config.toml
activation = "squared_relu"
bias = "none"
extras = ["local attention windows", "gated attention", "value embeddings", "hashed n-gram embeddings", "a smear gate", "learned residual scales"]
init = "uniform"
init_std_qkv = 0.0383
init_std_o = 0.00856
init_std_down = 0.00856
lr = 0.00136
beta1 = 0.9
beta2 = 0.98
weight_decay = 0.076
schedule = "wsd"
decay_fraction = 0.667
decay_shape = "linear"
steps = 5896
Each number is 500 + 50 x the weight over its row's rms, rounded and kept within 0 to 999. Layers, rows and columns count from 0. Numbers have three digits each. The size before them is the row's rms in percent of the matrix's.

# down: layer 2 MLP down (transposed), 1024x256, rms 0.0743, rows 775-821, columns 192-255
# up: layer 2 MLP up, 1024x256, rms 0.0824, rows 776-821, columns 192-255
down775 099:511363579507520593480538532564419536479506454455449485457449458408504522550500517458648616610522461465425447478501468433456508510524547591490391412463432542496408585521593432384488583514515481
up776 101:524454475507525435533489509531571512422487551479426517472472409530466462468536448579362521514511555522500525460572494524550500469458584505567461404496424480503510444402539459530511503461415489
down776 103:521453531542507478471451422481535430469591495553434535463553443532496551399416505519534545484537419502458511477550529546486504501514543294500463446457451565475497483397425503499509454494478592
up777 099:539462504497477445585585431419552511554450510500502433590535489421540503445519484526436473500408470436479563608530536500556538531470509498470505498492557531503447517545535527479486485427487505
down777 095:479513529489544531524531528598449503471407484469479483543463487462497404487474458533559564554500408427556497534550384509454622500534515416519550510507518604543525540482478496487594411438449449
up778 108:512538525509428471615490479514452487575424548531554505476514549517530546527539508456533416579486552458455472477436494501505484498474508511517609444463520434632470468498580453584412458492486519
down778 109:505563569593447466516460509512550484534610516571630513462499471532386443518517505496549440626624475522445533476600473446461514457522585573552477486440507428448442489441474608447493581556588524
up779 093:551515518513439467573472458564486549440615551448532503561522498458455546438489504395450464516496496505496487424448483493515543587556563466423466480529544470562452477457642527521507503509467531
down779 096:494517528522526458435488434364482493513444478463575492547409449610553465592457408545459508560505539465428510505457539491517488584480429520493493547510513557486572547408460523461559472487517493
up780 125:566490507529481544587531469553486483461537566472565511588483599506517564491564487470527431547444509547527508485555447465483482484582533573433570424508466483497449441420544472541471549506441452
down780 106:550450505470490515476596519450503452587526582583586454540527562525505496548513505473544360486490575499542510450526489482443517513512532521379544445514419639450513440506440498576469551535473494
up781 098:532531527493482517474520442481520422576513455547500451574467530448540470519552475480454534546482564507465522529485515554471581437541469481537512480499566445537487548465452357522559406507508504
down781 098:459499535429506526557441524495500541465450416502519496466478606535476536549505498477558474475487492513502445435494665476494544444405601500498505564502470496404413470481522448468507476471533457
up782 107:527520518483538535514493511542459500471502426522599440520398515564477606401529612463537499566431492517407451579520442443595565430541520547487508530459570422514458528529494439439556463507467538
down782 104:463519441496535588481452587574499591512476465509560490535466382501488504463497480566591445505438538484500497496513549418540520474553475503447505532407500480524534458529508472379547570584490588
up783 098:517547487443485509466461516507489424463404474407620555476455503508541500485552471486512542426541475538608518588450512523485512447489556528439512450415552463595486526490477527520444481590481552
down783 092:521522423554516604503494477472553522532509416502534569583489496533425484531504421417554554558598460459456529508526535433405516563450480515510473481459457540540526548546387431454496448378602463
up784 097:498569561541592457452500469538524538406490451475441544473554583424534450545506523470431496413489568595509509451438490497583524504549424443442469463438423461511541449524583449513554558436541566
down784 097:519421437518471500544474438453551487481401551488520547516424552562513438491509512475489443566442432468451510549571579482462495420466428594378565519492432466609490458500454508491461527515497501
up785 117:533584520436514458575452519455524579549537379490511472484477503466502492569588578545509412460335544489478441481516577452639492483481525563520511534522463461480456516514442451498529535506424512
down785 112:517501590537515518503510531543460490601537468505462463492446475471514425457458469571581467487500519457486411485491484468479514391541513480528488593517516534545534517479433552562496551499450506
up786 101:521519503501467579590542470470424518508466501521451513492506407491513524541514506515442455501471486550520573557542583469516514535520430463457366423542472490538457532453484404552500498462548563
down786 101:506426571541421546536521499482498497531464502461431515492510336559476427468483472495443513504547498484520485512561544510485479574483539487477480501481513532432485486434424463451509491427558554
up787 099:548460478554470463452541448363516498471500419517560515567452490452567501496475406427460568578506538538458517470486450499465510434490529498416460393523509521611464502543536459453511402490416525
down787 104:536531449458505506478618496504538420479473397469441509549448619488485531567445551462543515412511511483534527459481445456436484447485491594513514627470577476596530528487466376400518530477547438
up788 101:531509467487530464524515452469485471536537488380549492483362626449522487450569579508530493460495479548471514578546437483481456424557481563517521541526541494579542548546507514444472554531491462
down788 096:561554481501547380594545628491526535476520526564534456606517515592425539523511410512463371455461555494502410468552560565505497511500546526514573598582405475497477404534450517465568492574534530
up789 096:521550414455459487454544466587428515428445510504509509525382422405528587464509503468505490493497494568484564505566537548567560450462492543548515527467539445565490451537472541549537588431541415
down789 097:470563433545452425460489568500530483478559539478524445474477374478502493483471481504455536413608537508455456512518601509569546503349487494525504545489515496532517440470380555564596577511487533
up790 105:465530519512369568540471568479437586502557570461485556464576622497523579539511491524438479606425499434446530495482511508542562434509518566528573541387500475638425438453533497493505448582562457
down790 108:526503478554477579427491501444486540624513447456500483468484523499498415482464454477496612579523458543489449521560542460522468433462472519498529521486461451513563438460460549343464515499534487
up791 089:504408575492390390467548498544530519486522605458538471611494577549545504463496538473429454468472510496555528454474454508548410389350485485437572494461472470565477517458539495483485562494545539
down791 089:540494592568431435518530481501532543509514633437523461517527517522493460485531458494485403505511494564550547491394474487512472509387527538375451543564454495503430446486437570543467482488539493
up792 096:517564453428487515490568557558539542550549499496511543516444568380487438503436522486519499583495488557591574524530479539531418491518402542515454472510596436523582483385443496465472474532595498
down792 097:480564452457523591594490549569530384441548370515570518484482541557455474586544509483532383489516573561449576515486555469374446526489464466491515591471490511585474500503500491524508444569539529
up793 097:558562390534505460584555463392531495523501434465620490480519484524569500538432479430505535434505517574539524452569480511505561553444503523541462541548564477551484472523504509481514553410539462
down793 087:397453520502493533484496543483532498470491537553359502506448542558438516466556452587443466547501525374491542529424534508421436542559547503405554486445442512371526529560464462511549529562409508
up794 104:488565491500568548492517538559574540567424434406547435449550554474493541510454483458483471483473541551427600487557497516487466526558461493551578460552518519524529418443573424460523517552535485
down794 101:527489515551577517516569519442535574417564501504428502466566392517452489610530452580536549499497501538489510478483545557507498496536460469546504477505471507537483443552497468464536453484555504
up795 105:505425530550562569484531488521541574497491489415454469555463486510480496427586522532427502579493474501546606453414471475562516459446495557460484488458545539525422539497547353481498498465524487
down795 103:387468514549514526526484531465495509438516557468548435552528504524507445522592559484553523499505473493524604473359413558497489393501514501436466466431566577479501504493511492490529457448590540
up796 103:491520497526462433529560505494511452514519502467614513502520523535436564570503433441399393522539492483509459522509509519475428447477452475424479522577445421468442593552579460466540420562596509
down796 104:451585534517485568578491554494433520468471522542433449492485375482512453496579548503514503513561464450515502570489488447417560472451546468524476501505479488485500511447505554435574556488583503
up797 092:487443522391541550531472487561448545503511562487506480512422506538571524423550381437500496556467502502413509505530460594508554529430438507569495405484430487582429462418505486442393550521512542
down797 095:504546693439546463449463447535522493459607531521440537495462443565496491430506519383567580449475527541530390535502523581395560505530507486470487497538507556543481493491457454505494552469517473
up798 099:520564453487488556454519480477601565530517478547532486373456463503530498419549495479480509521396406610478603528573516468531522483539445562573569413517493476512471535523508453471509524522509425
down798 104:449500445443450517387539464475565460503540501479607453428512472525539572389494517469451520524526524479485530517526560522472469512446492519457510444428516541503546540558480491473511475514462538
up799 100:508563421416495460456469481562565597496469486513539469533529547492493638463523577461543432553426572498445547607478510509514511519467530500463461516547529473539468544563536418388585546442454387
down799 104:491566454492472646430439520561575491501555509555502505503532507496470483521478513470654464463512496487534455528514466443460538345499634407448502378433457522554505521479476480461588477498479425
up800 092:583479510468532434517489511530434526518424514453564445523410462480492538346595475416456361496489432563457501422478460420514552470419562515516515446462548459617492529493498442512403559513492436
down800 101:458508500485534540529496486485508517453503543492503634391448498384447505582554461482485498506454509454457543512459426482457548523542518485548486560400423515469528466492496544427514502525464497
up801 095:477451532527499499375493458505533514431585510486580475474482581551463539540486498496474499477532561498372501525579553545541582527591382477540504419549526466532455511445493469521374469491548530
down801 095:554458534547521532492494497432405425472582549553530541575482441553519494468559526440540536457521539504457488499483532497537474518517481448506566508534432543538454407504435521492437461505487525
up802 097:505469541464504437612422436456486521430386568494562445506534503512496510506487573551486492473500547476403507474485539454621477561541501503512411570428493485551485513542568554513548541499460493
down802 095:537533563471522463518458504488465465497469600577569367552507394442514491548478534499502573479552534489565402493387483471464530452489561479512420534481454615520476576619481525491547500497417511
up803 096:452467511481549529507585432401486592474528454529603502508402529545461594442503549493448469569425525565463529442563465446521519543464502533450432508502481487484539575495504395463551375529514538
down803 097:447573491577496524521495474520494496435612501581540493471449579568430514503452530452506523497407517605549503464498541420521557516560448449444521532561496484542507556519429580409537479511565504
up804 103:510529425494629521552528363457521518418554573528547511604462452470504511602518542422603453531437538534489590503486463499578466381568526511505520496476482467528573501576479450439452534443505546
down804 106:497461460506529500505568477424595533441612550509546515544544516520498480496496548452513482540457510451520578506458489534602444459557469514447407472436574410439545509483421568422496542548576599
up805 099:455602473526491490442495423589469462424415437483486495452507487413464560575601440503494510463503499594520540483537579436530478600487492449547502378541523476484522487530490403516494534533427600
down805 103:562478564495438459508513476489471476443502582517530339484619358555517497507530437550469495573444442506472422510475484504601549534519459523481477492447538476450526517483553468451507486522436526
up806 091:481545510472393447446459477470471449460448456567516456484541515508576541531490542518557503510468469535549500510503534483576523544403424591565446521572455424522519477594529553576438626520485515
down806 096:534480589489481487377550471467510462494436493594491359566579468507470509505517521549547547547591534462514453520491486478546494530438489521546424517514511508492546447461527489527452482528459524
up807 103:561516581425532469483494441591531496543448491427569497398487522463477578542487392454446470525493425519473539660546422512527548459511488559480535540514468412506524617462522525542533519510491476
down807 103:474480521462576436475497480509451361613484522516553648446521539603471496559419542491488467540468606572555448459555453542479428442451501504413449542455506523479559494525527508468502489607486515
up808 089:536503442581531533507503520552619519487513424534566479556484465451559545527497413459485469553523432532442495493475445545509527462485514575555532500506469493504409494488443490410471555501510417
down808 091:462459511474564470481450524462523479485420546449559565526526541485465541462513601476444468491422535555440551408436479513338545457493532412500514513425448445461472542547519490458472421470496499
up809 095:574551503460505471487492532457449548589472474444515500559454450596488544494564484485395473524446453603514546504526507486539502498453595464476459500533571407489543406571535481495497474508555551
down809 102:529511471501490498533475453466458523585490552563519403451486464564515451511483461525542505561527445606437548550564553383561479479531492531541446479552516457507599437437439605539456441511452482
up810 092:424450530436507461517532524528499515415539617473453501525482507406519587567467394523485488580474435458507527487512511552527524543515513511533547510548496468555430425533578466464492519531421458
down810 095:530578530494516460459451546378457526496468421484479403432488452521491534590613478542488467447486419467459563549535408520478541555497523492514421594494567494440507467486484420472501617511529442
up811 108:481464566462485480515526480519537496528476588533428504495441367491521464388540580585463407496380491454444635540615570500529441536563467529567568530452552524488513499461473552509532464414563469
down811 105:559479534451499452506527437466473464582492614539478527513491457505476422441496588506530381483419407461474511498561544525461410489577445450565499520484457597476531444490414622461424496457612530
up812 104:485570450491517610517450467467535445473445483487471468400520509477477556428537431518426459455499482542435635469531499516532484522569471485607459467540497393481559493489514561555480479542524493
down812 108:479525554546502502557518623516500499361564555592512572534511478602570428499514433432446494445430515455486499463494556495491478533512438462575392515548475433415519480566516484515450427525540529
up813 096:501476531498471440582468411463544489469511581424503492458595606385479472504593623419419506443424559492465537552481527574529443556494549518523429508496499457507487518457593579500565555577571457
down813 098:533560460535488509545466436477572521525572546498519493525520533549488428551511424547486437473564498484415494494453504528479487523404479467467491512453474439467492486412512564497579478537606473
up814 097:400472505435442405476506480446574533503539511411539517555467428524555484389512421474498515552519433504459551527508501546579438513475503498585519503461376446479545480487557523542532534453480460
down814 102:497486480477437484455490579429478553526584521464478415478482326583514485485520455505500515482585410503482461598543567531563488445491523496542507606427556533531536441451452432569465555498540527
up815 093:408570471465570546465538527608470466475494527538528412464391470544566471409460471513528511554379439482453506601488418500534534525518443509577524519566459403529514543521520417468533432486493546
down815 099:480504542476507509481553526572472442448561548502470518523583424530522443395632567489553542455458498472514394488504517532438535450540599489512447482503513479481532442408454487531511564447474585
up816 106:522378515342543526590437506475492488523562445504561434478440514516502500411459503528467460530498476533513511504390562445609605523516354576604450516415489502493526550472479500514495587511485578
down816 105:499382447463455514498454533526548559505540405524567447537410486534442436383540463483494473449466482423533446495444534466463558500461522566507538489499559471469517548479426522433439471533575507
up817 097:543448480421423502484514484580421561385436514470572534483433510561506550454458501555383543535470530525467520486566414527482517526499454484459499521488459499521547553491575494494479483512491448
down817 100:513485439538443411477530605497507483423453590539471533483488509529516467527434529614494558514453450582529447430469536533522549525488602416519526423501503575463493517537583522548417518548501484
up818 103:502467432496435461590520511486505548384477617508550437520428464541520547451456457521457511505510568599489508463556503530526605521512488447572579485530441486542530459389549555445415496490528459
down818 103:470439450487465403493489508427501463516624597548504492561501519568560490465546516472437552509561517489516461554448552506508550524482435386558543509516523589548484544476421597451542421432462548
up819 096:531482472459550465491522513562566566545450418541521505492433449468368547496546458553439442541390570507443471611471454625487454569555513475432497464526508438537494468502432476456512463533535494
down819 100:554463531447441411442479549450517543480547619522570448556493514502526576606489546467584560482491409471578468533497468491415471447489578483503426527415538434501519517487463609422469455504482449
up820 106:549573548464445503452489481470486464564480508558490475591419449550602556435450472459472394492479485440515524491441461423512540489536485562563433461466539519640426494540541452526541513500506410
down820 110:562447471514402509514488566451530392530493379442447543635432447497552496457424518494539458415578528498579528498449480379561513476452544503467519549493562574495479486501492507494538543506481428
up821 096:544513489505459468512448409484471574451440561519476482452539437467534629495537557446542441481394503517549455528538558441565485573526434559491557499554489460548440440467557520524503489571474489
down821 099:555427571500452501439497346478507492478487517635457378460531406498480539491499419546490444482409505487505497518529569464533567577552469519444493481546486517570552541492466517565525471585497590